config.yaml
num_key_value_heads: 6
head_dim: 32
norm: "layernorm"
norm_eps: 1e-05
parallel_block: false
init: "uniform"
init_std_qkv: 0.0664
init_std_up: 0.0951
warmup_steps: 200
decay_fraction: 1.0
decay_shape: "linear"
max_seq_len: 256
train_tokens: 97130000
Each number is 500 + 50 x the weight over its row's rms, rounded and kept within 0 to 999. Layers, rows and columns count from 0. Numbers have three digits each. The size before them is the row's rms in percent of the matrix's.

# layer 2 MLP down, 96x384, rms 0.0954, rows 0-82, columns 320-351
110:482507482370541380475484468514465500508588478425441551481446484517538424490527450463550503518395
096:515533430459461440508473462506482491573493500531490461368550515601547582453603581524449527457562
099:575489489586507494531553409343514470512426448572520514557476479515535541395442493567524456484521
102:484463447504507473437498415415474496577541443528441476492597514541516505470538468477419431522499
099:519422552499515455495477466552472489540462462495502521430489588385527445480480534470580401549456
097:509569494530477485420518432528452458513521536528392595537502474472389532585525516516486633481551
096:463457494536401615508482503548514570424422494488537519547530518484436568486504504570409603474517
103:567498528509511525577488411496432643531464475516587525512511467494410537507581472527552447507497
096:441505481464507523468569523563531370501587563539506540503529443428509467603583478443605506482441
096:540599412467517523534518483590487516482563468505508501525399526519595380493557463480395465542524
096:463512545389580489514461493520482649436410425558525491449509560487467457546563490530498555507494
103:548494491499491558558513497552518475322493556564583464572568536512456496549472562532395519463513
096:432465457508512494525487486517509568572482451482470474512458381504478421409523472486436396471425
103:485523537546539476461467483523480500497477477494485536421528531535451471449556479519453495518470
100:506464564435467560456541514498477420580457472566509489502489487446648494474449546434458491502563
104:556508546475509453529440447468443556451566466599519500516527429485560523500426434449405504553465
100:454508480516539464512583459394506512457497466527498514525550571514526379482522551553518473531546
100:407484527434445533510496472503583590505360505491471607649468465485535622534557437481450544493409
103:556532557550544470481423468674484422421419524467549482391502506512510487503519546504466466504476
104:414448453535452415460435474455558575517585454482466475441438493465540557477533467551545478530527
106:530517536570472508483521523435501485573494470434482459450449482523466525514488463471483398526532
100:424470567537497466489561501562400540487487463505551449453546441555509478524464529524520412520486
097:485470474453477473546470503555569548504554506383466501553557528538471513478546465471512621523489
095:437545442554486485481411535488595448601416476424474525458445477534490550545522498509473526542492
109:475515558399454450433576525550461400454556528557567505469510543420459482579468533455500481521589
096:480549452367441549489540525454479582453496541556456545552447445524552415473460449490421437497471
101:444527469494517542564540546507549544433478520528544429541515457562488415541352497388574451496485
101:498470440557573508533543445496516551446444479458464559359490573479507433530616505608580553520491
105:504497582559478531461506445559432597493464452540524476559461440470552483477438472582501463491483
103:528476401458498459476494492626527486460499417507508576537530546491541497463463554496512500533437
096:459558461394408532440455462475469470519555521429585550505462469515507450575466538483566545507565
102:530488559444478524410498554486477515544478477420434475495597516526587443497436493496547410427534
099:501540416482510438498473539477547560472462493503469492575500510479521448433570539484412461474475
098:476474591582533425473573481412602424594375529535449457553534482496476481492508461509554483494530
099:503479520478493402588450555347489496419426498456539598464479500471466544450493435558376492489506
106:528391498425435531509536502341480459477486436513454543634542493428470519502402509471534460508566
092:542483573531477486524475423527474555545578414475479528484532445575677475501470481504525542480495
102:496560550536519497449588506485566507456455482520536412501590498464548549486480457436441491508430
110:484516385492541570488536476455500482546391487500568501593461429370541468525568474478501491435418
097:511542493521519481478469576578522474593542499469518503492531598470480476535506562576508517509454
092:533471471423530432461454516530485431480556494575480576513571441442546523531457533572495514508531
104:470441591526594485564543528603488559495512407505446537446406530618598545419590449428536530401498
096:535418519565549537456533474442527528507502579443464414419490517440464446442434430498444501488508
096:484564514488546463460503489450436485547609506562476477403511553439470486490513489541504512451506
100:457540510460452485455518549508507558416547484499521621440491544438436619614365461601449404532497
102:475451577505446477561485477472600487419668451524567576461548485581493453452526493470485487534469
098:489425544474438527472500591444553432562477445475440566403420540488477533516565535495464479441518
098:517495501571485603499507436553476567488496493525487459507543522444554576420449554459578529526520
102:536450488484508509454480397405511481490570506532527511608510531532528463512474576575587538513473
100:481497464522491563505503622510451521564438529516484578737484529462468480445443482486464536493507
096:614478519489380503541580463479490518528465521476501517478526473504457466352470522489439599454424
092:508539542556563588440457422581561560468524490488509561565523475500592544509607498539533562448498
097:544503486473547478444474526531520557484573467510446563561496511488519549453454539570533492502565
105:462521425502525420462448438515517461532475562493403432555543457427459454507528460528577530474532
103:454546579505395483536463503621521514461561464498457514410445537470480385476543477518485512503422
099:594534511559473498439521558407485515454517539513457546435469475412494650458437507468483477508492
093:479388435568532527511463460481496572448542449458459497495521497427443508420563536482511541503528
107:482505482534487560453492486557577560575512518376466531509550474429553466548603449451558455558526
104:436564479522550527531459504470449532510476461496451604459399504451561446457334529482435446540515
097:468564522444492481481516476429524555396577534536467524565617537588376515433516505457475475436500
100:416454460484545512491524522456512494485503484403455417513449549583587569525578542556551457500550
095:458500476388524524503467427512535421439492499456489477535480594463498427468486495476512501496399
104:480460525503515505480414456415458540483472416551448511489434517483552577526493503597471564506576
103:578423465524532496454530561591483510601470521501523495505421520555371579487429536465561440498427
094:519479502529504556465558568511456521409435528530549546471578464454509509455428562460527518487419
109:554487473485528494435445511599515409363533480508542475384510581488522450444464481515487655502458
099:492401574471480515537485558510538487466514475471475487485430528479530411581489496448536574541525
105:409558513525427538503465508487440598551667502526448573533509488532607490533587503551443448504500
103:505414560590451480464476504551405481488500518548480532496492516428544547376397505565450470501499
103:434535547433487511542542490530465437511602482385491529545565485431472424461548572473454476495447
096:508441435574532615488466537491549467428500399487513492353512541482435454539544486534484560466530
100:453474522539488598519533496494539574460473481545452519472518475467473494556499455436474457521508
092:527504507495545553420448542510484605463443494576521562489551466528502595462405494461431478457466
093:548493478494497505516504453477465519426496470501482593492454468513437459499546516507476507502480
097:520543592548465599566446502586484504593445508505542552417576531450577510413668462556532471555567
098:525521439434446402513531414506444514519391477588381433426580513512543487503509541530386551420561
102:436547424426553510488589603538509536590492501458508500514503529502474512417497487520513512541551
103:469480474440492424428513438529537518426472461509473478530505487545438450551422431445425529516509
094:517584468576553458494615451574459454519528535531505577487475592428476490501511500454578499504428
104:500452504486490535469568518538493556525568459548455518383536575447399439539425550515508410514462
105:573363472548482510549402526530523450442571492467435520535545476516517545410533509609482487493491
109:467473420418540531456532406513458461502632495453407478561501537495606358482474515580523531459517
108:502495490584492460437484435440410524519429445555591449522467469504483562458503516527547508536463